Each number is 128 + 24 x the weight over its row's rms, rounded and kept within 0 to 255. Layers, rows and columns count from 0. Numbers have three digits each. The size before them is the row's rms in percent of the matrix's.

# up: layer 3 MLP up, 384x96, rms 0.0781, rows 53-121, columns 0-95
# down: layer 3 MLP down (transposed), 384x96, rms 0.0778, rows 53-121, columns 0-95
up53 109:113179125173163095107147148155155139122126151149103125110125146133111154121124106156129130150087138143131143145145117141126149143158124160128108152128104163124088159119138094146058111145112137094163134125112121153120063117162151127142076068104117158122143143115100098116115137118107099147
down53 107:151142122139108155109142117163102117142077144127132105114160130165152099093116126113094112193067109107158129165144093121110095108142126140134111130115129130123130130164137110170126134154110117094111166138179132176128116126122142185124138099117104148107108085126119103113159158147147115134
up54 102:117147125110154092118153109155171133138172134096117143134131147109161120147111149122146085096096099126091146118173159142113148127135138121109129159100196133079131106130122113117086143101125134129160128123121149103153092089147120170111151105124084139098146108138107109120131144164099172149
down54 092:124128111153124167091122138158135109117145120144119145110130097116130152122161103123099141150082137134194111125109144149131071111149124125139112112119130126179103150133113099156139071141119108110144149132137130150127139155139104114115144178147165182118083117096119144088138119107128065155
up55 099:118119123122169112127091084134111160098133115161109124132127147146157118085120123112140173104154107209130121136094136104156150128124154135144168103092139104162109119115132119083170153097145141129129134127110114122160127112129129133120142138155126169116146126114110118105152155069070146156
down55 096:091102155127106113083160144155150104121146164137166137168074132101154097130094138087149124088091092091171165145102097141139091143132107124103126132106137119088143128134139138156144138129111125117071165115148141167144162128104129103116129139124140137120121098136163116114161129157146129150
up56 117:157122171125076129121083090139129110123112091117148106086131107135132156144152120096126133121198142103112140120119157151133111137142125123133133150140132145125113130127136144165125154071146146110137125075128149137133107189087108144166083108154123131119141172115115087134156141127141092157
down56 120:161110164119138118149131121119124148102089131133113184110112132094131141140146111117102108147162138110130115118118159123161106097129082133156163167085159124118131122126155135140130121073146144085056101135127126119121145143110162119099092162124166160157122138096076143141150130123134137162
up57 096:163101117105126180137080104139150170089097133109135138097105122124134146140158169141110158083166129113149148114114131148168139120129110129112103167128094139127114124101149127153141082126168133100122137104088098117191083121111103162145129126129127092107123119129130095133131127152131139176
down57 096:143164102111104105117131095128162091169143137150162119124153145103155128142120123124122123166121130104114121136131141122106134124143124114107163134117109099111139105079098080111159134131136107129181100096108170177090134111129128141153113184139100143178134118141156159086149121136074116147
up58 087:094153136133117152111083143108165121105124150105155138124137137125152152086139126102122177077127137105089129200127124125147168102146136089095096132089129077130134110125121111123164121143148114137151141126131118153116176148089132154170111146142143126108088126140153137120167162111115133104
down58 086:118128143151138132129137106165129103138140143168121085147145163126127114112103107126147140165102118110148122117099094124137088150095142092088131152101109136116165130068151137151138154126136106086139106115109091164192100134140138115114122112127121139099155144137121145082173145192106141134
up59 098:107158131108133135109124093108190134129109129146126149147122112169121139162099103126100135119158195159159131127138127096076168084135111120094148153137128125138114155111109078096100125179135135112083146129110147136108150138142136132130144125166124131124143145123112074124103132138133187126
down59 104:182121139098137159200141143122144120127127146141103124178092162132126146125136160149155124140121125109133129154064139137106091126121104135119116132116137168090128095112138131151111164129125120089139102114114122088119138126107096122130129134105109126130139117065107163084193140146154116116
up60 097:177126135122153112134133086126103130138103124110105152111128119118139102147112108132131129142128172144129154133137171121166111108101090146099107146116163147208116082104144148166109151166094099117105105115086116125115131138139099134131109156141173104145149152085089133105145132157098119144
down60 105:132096157130125139107165124126148128082159123121149174081111136100128164130177158159108129134109137119129158115108147122136131155142144109105126113106146066106128146088121142065116149166101124112150082155146104119162120114150153154145117162055113121127110113113121129114109139152147132128
up61 085:129144132133130077132124131122141139132108116126109110089098145099169127107139078150143152121084106143165191131160080112171128145118130100155109105148130136136118104187147092127089147144140134103113140101110104120130103144142152131136149140159084105141122098130144098138168112121166174139
down61 084:103143144109110149129133136129116157103116119120138150133106105174107130126105165092121129117141151109112100159087181112113121136125171142091149103123090089081141112121156186119147097131126172179141110099120165109149139117146107128132158097095152114113140154125135135196131112124102116131
up62 111:104121126151143097142126147126167123104095122094142129109129138172114109144116135152099167106129124117104156166099161115133146094156128146123147074090154134177167122092116124111140153125145128083118131160121164139173152093177113155152096124113130145082140162103114125095120137130101140101
down62 102:130121119124107125083089129121128081108143149146115106143100092121148086100104134099117143122143127131149174136106126140142087135139110122142161118160200122126098105170136106179150099121099160123137133161107130130148156086122104107132130129118141191174131146127132100126151130168150137105
up63 086:166170144166158107108115091115110093105128115143112109133132149142084151160099111151123136125105117125159143147115150116132122104100121106138134107143133126168115177162133131154130120075099123135199094131091163110116159128114159141083114112146099102150096113105128155113133180137118136112
down63 089:101077127117089084127132158116111165112117148135121102159152121126140111169182175143128133133147142143107121129153151127131124109145098176107093126103102118143105146106168125085077158163136165134128160131180113102141094126097141139151115171138127130090131133112133096121130139138116090127
up64 088:124109098143080117182106101117118097108156129140141084100124166126141135177144109106086100183121116120127128127117097102100142077130142091134137129126146164122151089172118114143150113165150152093147150137120146098102138083140116101148139127168104152163147151120102132120158123115128126138
down64 087:168153131148147104102143190101116125134132161109116094127104103121155109153106152107152101096114151116147124119133134091145115138163160115112101124152117128139168099127132157118125136164097109163126107135155105152134154147128152154132118137122105076083073151085137119127141107094124190141
up65 085:138118155124106142070076126127140124099126098119121147152145155154139123074153149129105141075142147148123135114110117109156127146138149141139152176096159122111084134143103103143170122077166152121124122122120135128190090128157129118148090129124159147143117167135128110131133160122098146084
down65 093:131127125126139105142160180121152080130115142112128117091147149164101131113112105136107089097129157119133146152134154141111121157132086117090126124144098124068123116079111153154132138133053108142152154127136123133177133125150140135146128104164123092168129134090092123116153141151130158167
up66 112:182127144136117107171141105110112121129081111127149142093126152116138141129164123152143111128180156119139156123109152143111145102145098109169075127098083184116170157154144103125128117140102137127091157115106159134109142133158084106157163134110109115117128111109102126123083141120135169134
down66 125:133111120133139121158139103129101119149098100155145127091099114118143180098116113176137120144153120145169189041141147143107129124127091114087134130148093102121131124130141114151079097096155140138100153127116138121167152151144104140125166128137127151134110123096172124121096140142142136138
up67 112:097140097123107141137096129133135123126187155140099123100119143083153141112094095113128172150126165156126136146078107108136159093145157076080098135160160145172140129145147143134110083137120116125175125164142113149124114111116127121111145141172088145111126097103130127085129149124134127123
down67 104:115172153180120144136130145104163098147175139142142112134086114145116097123097122117124130119145116144152121101156157121117084109115172123133138156118129140100133105101133092129163158100154130108095139105095152133117156120142071154097133128162119204145122094104106132125134103094147128144
up68 101:140148087141120093131135111109128048097118137131136107145142160149146122157135135089104134105092110122123141158171151127088152120125111114105144122110114165108088122119140135142140112134144122104166148082083115120133157171125128130172097098167158124101165111110124128129176155156101128131
down68 105:098127179140098105119143068145142104124135104132111143161129101102076149117119120177103150135126139138125105133110218144146108159126147117094174144123135109145120127139112123089133111127178143127117124099161093097109118144123135131143160135134125119117076145129124159145106146108123166117
up69 094:147118138137135084101156123139148155158125139155126128107174156158150108118123091131093145080140124124152111158131157130082148132139145143094162157107096146121087085129125109147151100115143107126154133140109102157114105133101145115197142130145123146126111154062119155114088138133153091116
down69 104:130159135135102149106131135163116134157155137088125147123148124176102102065168135149123105080137102100098154186096088174120157170164126116096134107119161135131121119105124125124075147149167147124153156121127127125096116110123163154117133136120113152135132110098130144133099102097125118124
up70 121:147125067123145132068120099126131176119124120105140101110110197107166146140107151143136106116127152120105144169151118110151150139137115150152101154139118151168124088120129086118066113122135152150157141136137094136110151136099113139137112095128112118093117148154159125087109163136123155120
down70 111:139118150127115111165122097168141102131130156130170120147132095154124135090130134137135117178107115124158136099087143132091081107118131093079154138114107085089152138082147123105136148150179100134105109134124174160130135122162110142097112123124098128155180136119140134163163124120102125149
up71 089:128128175102116134098137119113140097128161149111128096163120122162079116176112104147138160142087143138156111175135153148120126134150124136094133131085139096123126192132134091141100150148125131118139132122099136109098144127088175139162085120131191132120090121119096137140107116097147125119
down71 088:134126139128140073175120104105102137100124124136141130130128144138127116141093148129094099105125095160131128116109139056125139153112139129128173088137124119147171114107124166118142144145138134115154120133097136182106126163131094097111108119133119143102172183148130101116110169194132104130
up72 094:135157143141090167125154148167130132159145092141131124136132124153078158129113173158109146141179157103111120134120116157172123157120111131135135101125137112105098140134128083143151147110092125105120150159092137142092112128148130129159143129089072172145138128141102071105114104134116114086
down72 101:107108164116159128094134132172093192165135128139135118154148132156078118133121166109122118120125110105147123106142117110104165139143168150097108103145119104119124120165151104126091098128087165134078131160140127102133096133119117179121148116097122182140154117101100110104135119135162119121
up73 107:149086130105113114137117092096149077114096134151164098139120126122161157145155099144127133149146140137100124136111119138181138132128133142120131167147124152103110148152125141133096115113135157103121139083123117128134146165068141079180143135151144102128109188113118073117158128172116112140
down73 118:167105099139100143109149127090145101154158163127122097110096173113146130080164098108125124109096107106157106151098136190117056143134141139115138140101135146095145157132139152141123127151143127136136112145140142156119151107095121132142170099130157123143106107120090115122157127134103121182
up74 093:104093084090103086134123126147146174132157148114136126137148134086139098128181125166124164158140108145057138156156098098133173127133137112114086115127135143165110157123114112134153134137143146098150119098131122123123098128124112114092131137114140097122100159172116163136148111090112163124
down74 088:091147109133146130106146162079059102139144192177157123128117134176097122112103134127141128104099135112153090130098156104126135150126112134137133130094153121111104132158119152087159125121106143155149126119136115161140125119114133127175135073150123183152150154122135101113101133128147115112
up75 101:166141125146109157157118075158078127144121132120126089100136165098169125151139131133127148166096106169125101127138136151107125110150137109088121110103129144135143146121128143135147135131146117101138136156107080106108137145127109139186155093168122112141116104130088164089107132098063121149
down75 097:121110149111136118143175101106105111111165155083140167094091123157117123098079134135098139124143147126140134159142103127158122139110123177133090124122122094127132114112128143090142132094139102101140101121158112157092138064179138161110117160122114144172120127174156108134152119161127144139
up76 078:116168127131136098126135136124062131120153176165080090128159149139123096112111124137107152099155158144106164131156159140147157106087110081130129123148093160130109140114148107135147158130108110154142094098124141163150172112106149126096120184125098106091135131139127102124106125123126145153
down76 077:097073112162105128154116116130153128146107103121115111141122127145156098164136147104127126121110128120124113155157148095138081143112105153118142127122143130148151121130098143109124102141162175176130137122101163104083104177116128117132088132072152097115145091180179147135153160134110140142
up77 098:144135178160099203105130099073110112109115126117085146135119157129143123126107121129098109128142144135134159182120118187127155124109110132118114138150147136173083130111125100124119119150173154100121125107161160132108160106105115162123118095130131101127103169140131114111143125147132080128
down77 097:084145126125146118100155126139107152129129132111126150132136129131150139143119107089132106158114130124088134123180098131146121127113111138099117132156154088097130124122146162145120126148157112142160128130161046085144091125108157126054125182132163106102156117093115133146129175130123139147
up78 096:125146148111135079150146144109123140137076150130102163141159106119119118140100163127128097128133120162166179143143072116129149153121131086110133148140117133166126128120136166121130130172168093115130124095132150144130091126111155126073093149144102133058127125156117150091133126140092126136
down78 096:122125151174146140108140169165101118114167099111144134111123131111096148133103134141114139122130118127091089065119165137113125130109089164112152127091109124121110176144121161115145136112109122114138127161100127101158130079166170160106140103080144159153135123156141141107108157084135147104
up79 094:079154124155131093136079135099121170113143077099122111108162124096125137093184113127102122136135117152077153174096132100150109145143105122152117147141186141104133140160129114125132165108129155127152156127134112158113124095116103082119133161143141105137112158138105133144150149119151142101
down79 096:115151125140055119151158168149117109116129146096119136135113103101142133077150129124121152094113149145106099115107149117103154117138170133093142177109115132182107186119131114153151123130114128127128123106128134138152147160119141115198134085116123124091117138148092162089127126146134146152
up80 093:137130108143126147147129173134091129105155082125124169129124136114153122124096163162085107109143140144111128099120110134112125140169144170126134098092144113152108117124156132069140148118138158126136148099077133097118136134177090124118090171104151097085152131138121118128107140153068141130
down80 088:126112117090128093129145131140163145121111160120122109118129124134118133122146088124192127111088134151144106144128072117131111141075137106086132150164103119108148153136097115154133131131120125114199067126169153147109108161107130153185097143139129103144152111119115143137145150110162144115
up81 104:122116098122090148122129106117111118132099106106149156121161151194143115118094083178137145102156136123141133080172134135133174120109118092121130126135150129118089114149180141121153152106131167126109144112108159124129098137171103119130075142110154124154119129174120091122099107149114129153
down81 106:114136094085118151145123153121140125133135163140196149155143171104149117110098199116135101120104128111145107111137181115115154134121132121123116129139124124115092113168126115087119137116070140125121106137167114132095131168114055151134130130150141119135092143149124110122133121131084151150
up82 064:111156141133133156158142078129086147084114126087114112087120141123131146096126123152107137127123098091105129168114143147110134122167157125087135159084142114122086134115103065111077109116137134145117125169136119127079127119148112128143113124142142121093132160116149163086122159167136097128
down82 086:094142137091087163153121101181136113153132117134107142109100146176145152111163149140085170126105124125110160167143162173127150106146131111092160171096100104129105130122142067140109147128138159128114121128093140113108141130110112111133104116087121130102129142139110167091134149157105131116
up83 099:117130104155092171163086110139128169092148119118135070107161134148129162109144145094083141101112122159098146156106140104104134137134146092106115133135146145083148119133120125144156092126111149119166081148136144134136102139140161118155134115136129156061163143139126142139116116146101176125
down83 103:083139124128130121174163089141124110132147163128118117140118150140139123082145129110121132136121173158150127148109143164138117142150117131137101133090134127095121134112122091166149146098108115137139067141114172132127151105102114116105121218102116133133097120126128092176076127117113120158
up84 097:117160146153091166161101157112148118147110143160104094100110118106122146125107123149128124126111105140114128113156130124161180131111122075118137118155125146144124169126144140130119121103173109171139125129099125160124134124164102070173091125130082107152116095129113174153084146145115170124
down84 097:112156130090093115123148084124129137130116143159127145180113127106114165111125110093144116112149179128142136139072138133141140163137160140153123136143134104134112140119119124116151123151136137087142161148138096166089092094170137093084051131134139137114151115137097155113149148119119087147
up85 105:183173159116141125116123130111096158105130126118160113135187106138113133131124109158122177101148103105083147119108088157153150148158115094121127117097130105176088104102105104131172123129140152135110109127115125163143135120092150104165095131097141148092104135110113098122125153140133155158
down85 120:136173151134118106115162148133118086107121113084143154147124148098126095110153152163127123129161109102110137110126095172143134111141127082121120120162114114123132149150134165122108118161114118103135061100135136163174118163174131124154066136111100087122150167125126136138104111141154142146
up86 112:112163115121129156110082168149142130144114126106189123095108161132133153092166127087166126120114082144137144119140096131118160129153138090177186142129116130102108147143142089095114169125127140137135138148131143127109105130128130157134126141087115118084120122148076169131146125121108159155
down86 118:097139116129165118071110135147145109110139110152099132119149106080151177108143090142141128102108157157096151103137086130091140135154165110130164134147161155136108137162146127164109117124122094145145099156108117088115109115136112195157120118159115137114117120143149155082118138152140109110
up87 092:111128167088123112176136141151108078122158127140129071121145087153120140106125092110114131092139102107129137143155080145165142124165098108103131134163136138085110119108129123112138177163144128131144064142108131144116124108131133159128167167132149162123144169162114134128126107122136119093
down87 088:140180110147120147108146116136135156113099106156171097107088147085123149134143177118167131146108129132120115177131154113098098125069162120153155162100107129132116166128154145100089078127100111095159158121139146135125146089122162114137124087109140122132121114141151142133136132130096100106
up88 110:143094151142156171097128139097144125133147132137080141144112108103128146163123105131112130147130108175066121145106128114084167162139182086115129098128108108112147154157162092136138159098097126134120169129093160141128160125125137125127150142127092127125138123110130098059143120141108111132
down88 123:072101066094109136179125158122140121129155158155148107134086106088127146141111142152137160169104146137097126149151133169146159140098094110144116117177174131111162122110129159130079137111115144117097099131138128141139138121132115101133132128089149133131146159139125112115120102100111167101
up89 092:121134088097092130153144121160101113105167154128139147106151083153135086111128102142079136130126124123122125094134130164125139129112084104121145108114120133159179102172126167181152119147139163104102133093124158121110105106133139131128125154162176136118130090146080129166116147132127099153
down89 097:132109104147136136130136133108141105160139131141143159182124154101115101116149154162134112072104122151111089120104089137133138112123159096132103150126136099137120129106087079118130153105105135136150105183113086126155182082129131119112140135117089142129166185135145157141129100154127163122
up90 096:114119148118182163146109162153120137103122126123151105148139116103103092124103073155142133111138154099116126129144103126138137101143075109101128162120129134184094114169144131178115111104114130106145170107125147159115124133143136151122129151157097135102062133146119144116127083173134158120
down90 116:158167156141126139120119107143107139145121125098100086133140167151142114144138137080171130155166122109136129118124116112116157105153165135124109128129114128087148133128097137171139122114127119110129134137102109155148059150158143134054118166072117109077112146151097138172114130136135131138
up91 099:123189142126127108092110161123140138109096133124116130134142202147122130149105124150100163110092115138119105136137144106107130154150090122105126134134140154167104150159159123122107109072121127124160098095140132159103181088111160108115094108144110138112109153148126135128095159085140153150
down91 097:165088120141151097128140106121152097110097101148119122131090150173128115100108169141142097153162120103126149094120164109129135100125112101149137130122113124127085113157164157072125144138150121167095123117101126100146089146123140169108147123108162133130132151105114126178179092120147163121
up92 093:105150137127162160152087121119139086124143106139148140152105090091139141126122082136171131155133108128123145068157142133130126124165098120120109102124142117103125119133131106110146145114145129131148164114080158135142109127119158144138161118119162109073156096134096117107220128135104115117
down92 092:125090110114124096124123122125103154145137135150176125126167110155109138134126143116153134140145130106131088156134135143131134146082087117153143116110126094198089078159153107135135102154105161128148146100146058132107131125109114113129120142107107116145141106141139119101160167111167186115
up93 104:137117151134133167123106122120145125109096136151158166142138120122109169136128097120122145147157129091091120172145152149117115103100102122120108090081098105171106161085116103168124121131102122101138124153105122150138118166169115114086110076117138116166122155154071137137170128133136150144
down93 097:109124111160109139105147154145102128090153096102157092122110168137129134146106121142147116120081119139138093053130129105145129132144169162108153129138098132093153132167110135132152139159155138123095145102155126126133113080132136121154102180127116119108159148103161149125100126189116094128
up94 102:142122126126118129105166132137150091177109137094123116106113129109149144119084146183126159143110147136102136141151132157099110123103173116138170122068124115112150151095132089150143153133119100134095168146098129112104172124167125127115133148094154113115097102171093120140148113105083152139
down94 100:129139117122099096159107088093111127095152158132118147150144129156102130092114125133103136128172154131149125158083133160105149138183126111090094102162133156158113112158101145104161103084169147118120134137138148141148126166120094128138112119137119111127166157106127128111060137155127105095
up95 098:157113146153100101130127161135118134161173154120144093105132116122132104126140110144141183139155130121137148150174139152095136094117072125102103125155156157108095142109139116157149132122098143079118104136151130146108110141112184143161174112101096092123093139151104114079127129150122153113
down95 094:133135114107178128136120135133103135068108085122156137138137110102116094179124160123104151144145157124141128113133151099150135084119148106150146112126089092142162062109127130129097100101131105152106173123123164129127144145108120143090119129123120179140143166109141135164173127114164120149
up96 083:110131105095096127167107077121179124114118122120146125110123119152166195158141153091151113095101135144118123094125128126130113126133175142121128143125175127136150130107143169169126114082146135111118116098130139123103157168150157077096097104133139126118132104082118161128140141109110147161
down96 086:134094121151117149088129121127114189189079124159118094111092096130101137158141159148108132155119146089116136151143109151132098099109113133139148136108133130157111097127122116106121119133094166112120138137112125140113119205134133104131113095178109131165116162132141139109096125124155179129
up97 104:110149142150184163126130112114126154098100129163145133107132117125098152134110115144137077115132101150108112126167161136166149117100143166094122164135152137144084122092132125118096108093134135090139141074098145154092125165094103107104141116138135144083123149122152160125127149125135106182
down97 112:121153105147161151140140152110147160152139115120114126149120154116161122099094106097120147142163143098089095128105123162180100136100089149127137133152116143135080114108129121117138137090167146071106105124114147127164111182133094135169142128170121104145088135118113108089172112119137131120
up98 089:154119124116116138124164090122102115101169083127119134138140116120163147120129074145128106125160126128099166111137165141164161137095108143175139147123158105121100136129160132092095131132159168152154128182097128124101152163146102161148135107097119142110137115123131139087104157111121091080
down98 093:107125135121124131159155159135142151186123127120085116111137133114135168165156101116119077135143122152095090157127106146108094118115141125140116134147086144095161105115133098131144128140125135119208134127162122088092116128150144113140128161128096099154111090130120106173088097157126121154
up99 085:134172125110139063150133099167127105125170146114087103136158138149149150118118136114081066138140093171182143132114112145112103127137140129130099130136156148105145080163158123120152116116131115100099154114151099166147124106092140111114128132120115127165134136130089131102111135119165150104
down99 081:169134145135122155137124127136121147158086142119133145155069108122130111154140102130151177161129128100104118071113115132164156130105126128102134105082106122158092149073099130128101096188128119149139146117084160090162133113157138144155141139132124136118097136130151134125098139134114176109
up100 095:125131128099145125160111126164146165136154158134147144129161172129105126110104133104128082114132166133132134132144134097140141108099083166118142163180138134131079080159101135137139145057103147134108094108130150082113127132137116117146126155091120124161144124156071116137121147134117153103
down100 089:153120111184126134110187162093083128151115108124109116133155101120146137115111117119163175144083126141113168123119148109129145131153128144140158114085088107137144129110112158093188138137124154118167109129115117113170124149156116165109153126130126104092134082108119133103158098128095112122
up101 100:131172153123137143124127114112135107108105124164096098084148100104123119120208076135142114130184105120136162140121146129127130109111122106150102125105185127112192111163140153149151131114138113128144101136095116146121100131129132140114115161119104093141090122129128107120095135142140188122
down101 106:125184147151139119146158159087162140112117122115138110133159111112121088106185101093120160135138055130097129089131097124072110107114129122158123149116145117095136131145155137149152146141151136130144123123141112148150129133096092161118134166111150113138102161120096107127158096157132091143
up102 089:126141129122104111128116149166143114104128122114129101138098110113165148107119127161103150172125113154121170128132092142137112098114139097135094109108125161162113114149157159096075111133155167100161144122084130108116137148096189144131127133136122163102145085122138120136204115103129103107
down102 099:127123100169146132130111130101137107109164102160091156122112168131116126083120135161168135102099118092136124146093107116109139137108133120108144158136120135167123125178117096088163154126090146071102110092108115139140119120124140128149131113145158139155150094118129172127145102196134166130
up103 090:122137162116131153134156120114154112126134133130150125097128110102147168132153112152130164080107182084087118150122107117087183126134107133078152122115112140114070117135140107166197144119123134102117110129137142139133154137086113117118138084123134136131136108145079161162119110123136161140
down103 090:134112141151123163150138128134090122125100148128110126121128147182170117148153123141128134131131141130121153136166105086130128123110134153133146148116137117117066139074133152107099158146116119103060097130115110140159081104179101130135103160119134123120107138137146051125167154123142135105
up104 098:099100179193106168163105122149154111163105156157095155134151113148106122122161107137127117105118137125157071145148131152099116118160084150103158119136154138123111108166139073135122158121092151109153119142113145128118105101126116124132131163106136143156106113151124113123113101127090142166
down104 100:137152158176135110096146144123072163128159057092143106140106102100118178137123105181105146148102134147137128144129128132142106084099132108086126161111091114130117133141139138100145139116138147132125110136125092100123130152146113120101123085176168139127148111130153118114155165155151133123
up105 098:117141114145168122116139123146189158102118117115089138153124078116175132137104122145136119159145108167107094153140126128131159076139120136077106133097182111141144124092134106127088138137134136140118119115117139167121085121083099126093159130145153181107100125105119129138137165146115104140
down105 095:156112119141107151147118150154101128164095086099148108131124161151053167135102130117149116153150160098141157125126147091145173138107124151110167116094114120150091137153114133149122096087113156116121151124109093096135131139152159137123143129084131127131113128200153097127132109123116120134
up106 089:136133099098139161132102155137116139095126090114115144113128096151111133121106121138130108111146150136090160145143147148142118109124122109142099137103183098198103096125144147093140119080146153163135135158063167110140115138133134137141153144108149151102131080128131101147079177114109137130
down106 098:127106121109089116128106126161169117158100162157200162111139162110146084089111164133066137122106139141136092129093125147140113158139143125089131169134142160136123108119135120155128108127137118125180101124119101124138159118148106169122114163115117109129123150100100122148147119142076111134
up107 110:148153142087105106111147123142123095114169117129084144088134108145146097128096170161069157131135168080089145122100084150086153136131102117112121145166136149139102121147124150151122097105155147107209126120107131137123147118134150144155125140111111133128158151105151104127132138138135123127
down107 098:142116138128109119131076155105185118128146106124120145164158135083147150104111123109122134111106145154127124124107143166151109144063114176153104134128126158113134119119159128152105121124174117117116107146132117091103144132093116111140119159190122117135109134149172188091137125126132134076
up108 096:102136153109140161071161163105095111092109114137113147110159126164121142149144128081099122137179114170147107123133196173101122173142130113099118131127149107134088084123160130128124136109132134110143139099087145168123173145119141121142102151126117127117143151108139104113113131103125137098
down108 102:141113155148142170140112111140104141128118078123125140106198114146106099142099092153108142108154117137100109132101130159097178142107154164144111097128126135148147129098134132149118153132159153142142090099113127146119129103161124127103128115148150100146127084084133133131098123099193156087
up109 101:152132123095102114146130098112117090131117123115157109118108101160139168130120163164143118152158152183150123124130164134078127117153141128134180164106079146088088106134163111152093125093135146124098146142124140107058133133128121105115156142132092111127131131126130120153138124152168089121
down109 100:064148145144157128136167154155129137114090127111051137137119109146104145117131121138129166133114136100104131111151122114140163132103146142128073146136193147132146130128134102134164140158122125113109105142158072138137095094131102152108122135101159134090125107113144095131164164106112143120
up110 119:123137109125109127104104123133188106156113107103107173137143115102105140151151175137149110119090161122143133131113111156144143136107089121128158137161100131145124090131180106145101159148124122146149151152137136166089076128146153117124136158140126069103125111160086113094116123144077119133
down110 123:147106123118142161130135150110158097119108116143137132107119104095137141110160104132095146098141129124125122101139127178144116078155061150160145122129143133153110102139167106107143138112106129182091111122119160138129129161073086149150162108139093130156084132161127136138183122112158121128
up111 124:169130129106104144108126150153154172145092112153090105143150157141125169132154138113127123115154108113157156190168156105120126113109116142178139198123126139101101134110158106091145121122124126092072102148113129112114116160089110106133090118137141139132117150109096149115129098151120123141
down111 120:143146122145108124098117180123134151110093096103127124121097129116154168118156099129124115145158106135159115167144115125182080141111149136126114161162131141166150101121171173132087090130096107107105152133114081138138094117091141100117121109163109180116143125162125110137096122126149139114
up112 085:097163120123115080127111127108086171089146135079139106160128104112126149135127114117145138115149102152133112144149171130130116118146167140125180135113159124099129125103077106194137148190141105113099134157107116170113105131120134134107111145169123102132130145136111091106143125172126136136
down112 086:155115164125142157138128121139139130093115120191079109120106133151116097153113112135147129106106172131143140148114126080116162086143113145153086115125137122139157164145163122123141115116144119133140136113094147080100113083118143170117153151135152187100107081117125135107106175135129133100
up113 090:130119114129138150155143097125126159123147134151090110123171107102140141162122167132107110128117139131127146135190126179057111163094114136110128091153134128126122155116150154159068130121109138117125092093104127156143172111157168127110083142135163124119118126132107120136077128109118141101
down113 088:157116164127109124151117119134119143114128122147143112140143132141124109117127095128111145108141098143093169159149123134134058154125132098118103141112122139159113108118064089125124162166159159141112114091092171162136089117119118086130166149133112178095108141162155154125164140119088130138
up114 081:111131091084161103124107111111123138159141147125146131116104111135122139137148082164143138142113105139100102133132157153095111100170131149103135150118091134140121130131114118142103150134079135094153118121112163094124154106134141065119126138164178103154115161183107114113159107135130095186
down114 075:140131125147115079149153129145149125140143149139099131102128130136144172111134145124164190122128121096119057116087071151119121160111128146160155133133131139122166161126155102117154103117141153136096151155132088118132132122103076157146122152152128100164138108095126076113131120092116127121
up115 112:144088162127118116170122130166109112169121100136134120100110088119133091124174118134129114152142114133153180111126149185128162112141101107150160141139137160108115142133114113131170113121142087188133142140081129133096101117124131122145123153086122093156147154103086143148088123130142122094
down115 100:152149147150111149156145145141117102144185108141113089119127090162113144099125093136128110151125108115179137110136156102178125094106139149107128141082128140119101147090122131156129137118147133085114119087065158096142130111104162097110136162142125155122138129102152141101105145159137131174
up116 099:130151124149135116121136102137142187163146153121158114105095138153140123096128155135100105144178154150127109105091176108150128096141120103080163106118144147102134100135124151181079097150115115127151153130103142094100105143139139132129110136099119098097170087149107149114128114114084123136
down116 093:102112126111114140114164178120133087104114091091118094130140115127093137153107115109148134107103114115124142136170086147117190112111126141145134140097155102130099152117165103070182138123110127165124139134125116162129151103139137118098188113142142125184102127150156126138122142131158115143
up117 098:107126118127094133154101106127156161156111143123116124136122157131130162090106160143121090114113114139116121123140146103155159166118135098147188139143131131152145124122109096096134155107110101111090088127124156133152154156129121123166181185107098118128108096159108164107138165098070131119
down117 099:148120093108178108130150129159119113103184117122103152112130091142139107115127124119116136109122142127122124152116102157123108123136126119120114106153142069133118133107154145141112126160178149143161166158140095098148138149116125185081069109184117091134144148091120131119099106136159148112
up118 084:092106093099133150131109121111141071153116111127146114109149137113098123136120173142103130162110083104166158179154105148134130161180116146099138106140118121112094103164092086108140133148127142114170132190141143098123111134145075106161141147102134104137133118123128117105157132143119123124
down118 077:147129158110143156135132141116150160151089148157147120176103137087120101127103124141143125145131148099132090142098120099100117100067122128182145172114120161110126155155123146115141102102139102127104134106123152098154166127088131162104116103148154135108102144115113171166085115120140165110
up119 094:137117181115111088123148092072126102151107111133158120115147134131166093113129090147131156110152134171135089148149160164130106140093118139116129126103108162099130114137141100107110135148133155096098122132100173094113159136119121118148167138143155106139100191087119148119125108161149144143
down119 098:088114084096096146093105142146160106151151135133107123135109125123149180092117112097151151135147138151098146122136119143095156192141122155111129121114125110139113130174164130126159104136104165152073150142122125114113140124131144147085144116162099148115106093148148163074151098122121119144
up120 126:120125125127133155141147127172123139134151197139130145148110122153093126127119165161140180119118156082118134165146136160162111124141142122102106139154135128095109121077157100189103104126092110104189111140105127133129134122092153134147142118094140114097091131146111120127114139103104114087
down120 109:174135127119139176128100127127133143131116129175157128118116101089135101162091141133127115097121118144127107181145122144137099103113123125123124161099145160184108131158151085145095148115064138090140100162141113125087136126098116125175125132125129150108158086156172142116127117117098113134
up121 096:097098118140098165144123139150135120153137127139122053094113133071134140150087166168152121160138124107089136127135124155099145135143115133134158129102138108114125066123145130094123142166142127108082128127119167128122118112091131131149111165131106167138150126186131143107144098133113169124
down121 098:142181123130114120125130088134142138130133103136120133159134124134104121110163139097079161142130127137208125141112155096109121103151163107069114119118089127154116132128115116150147134096158145135128102123115104119119129150150097138131153104140146097132107169103114140132158138089129086206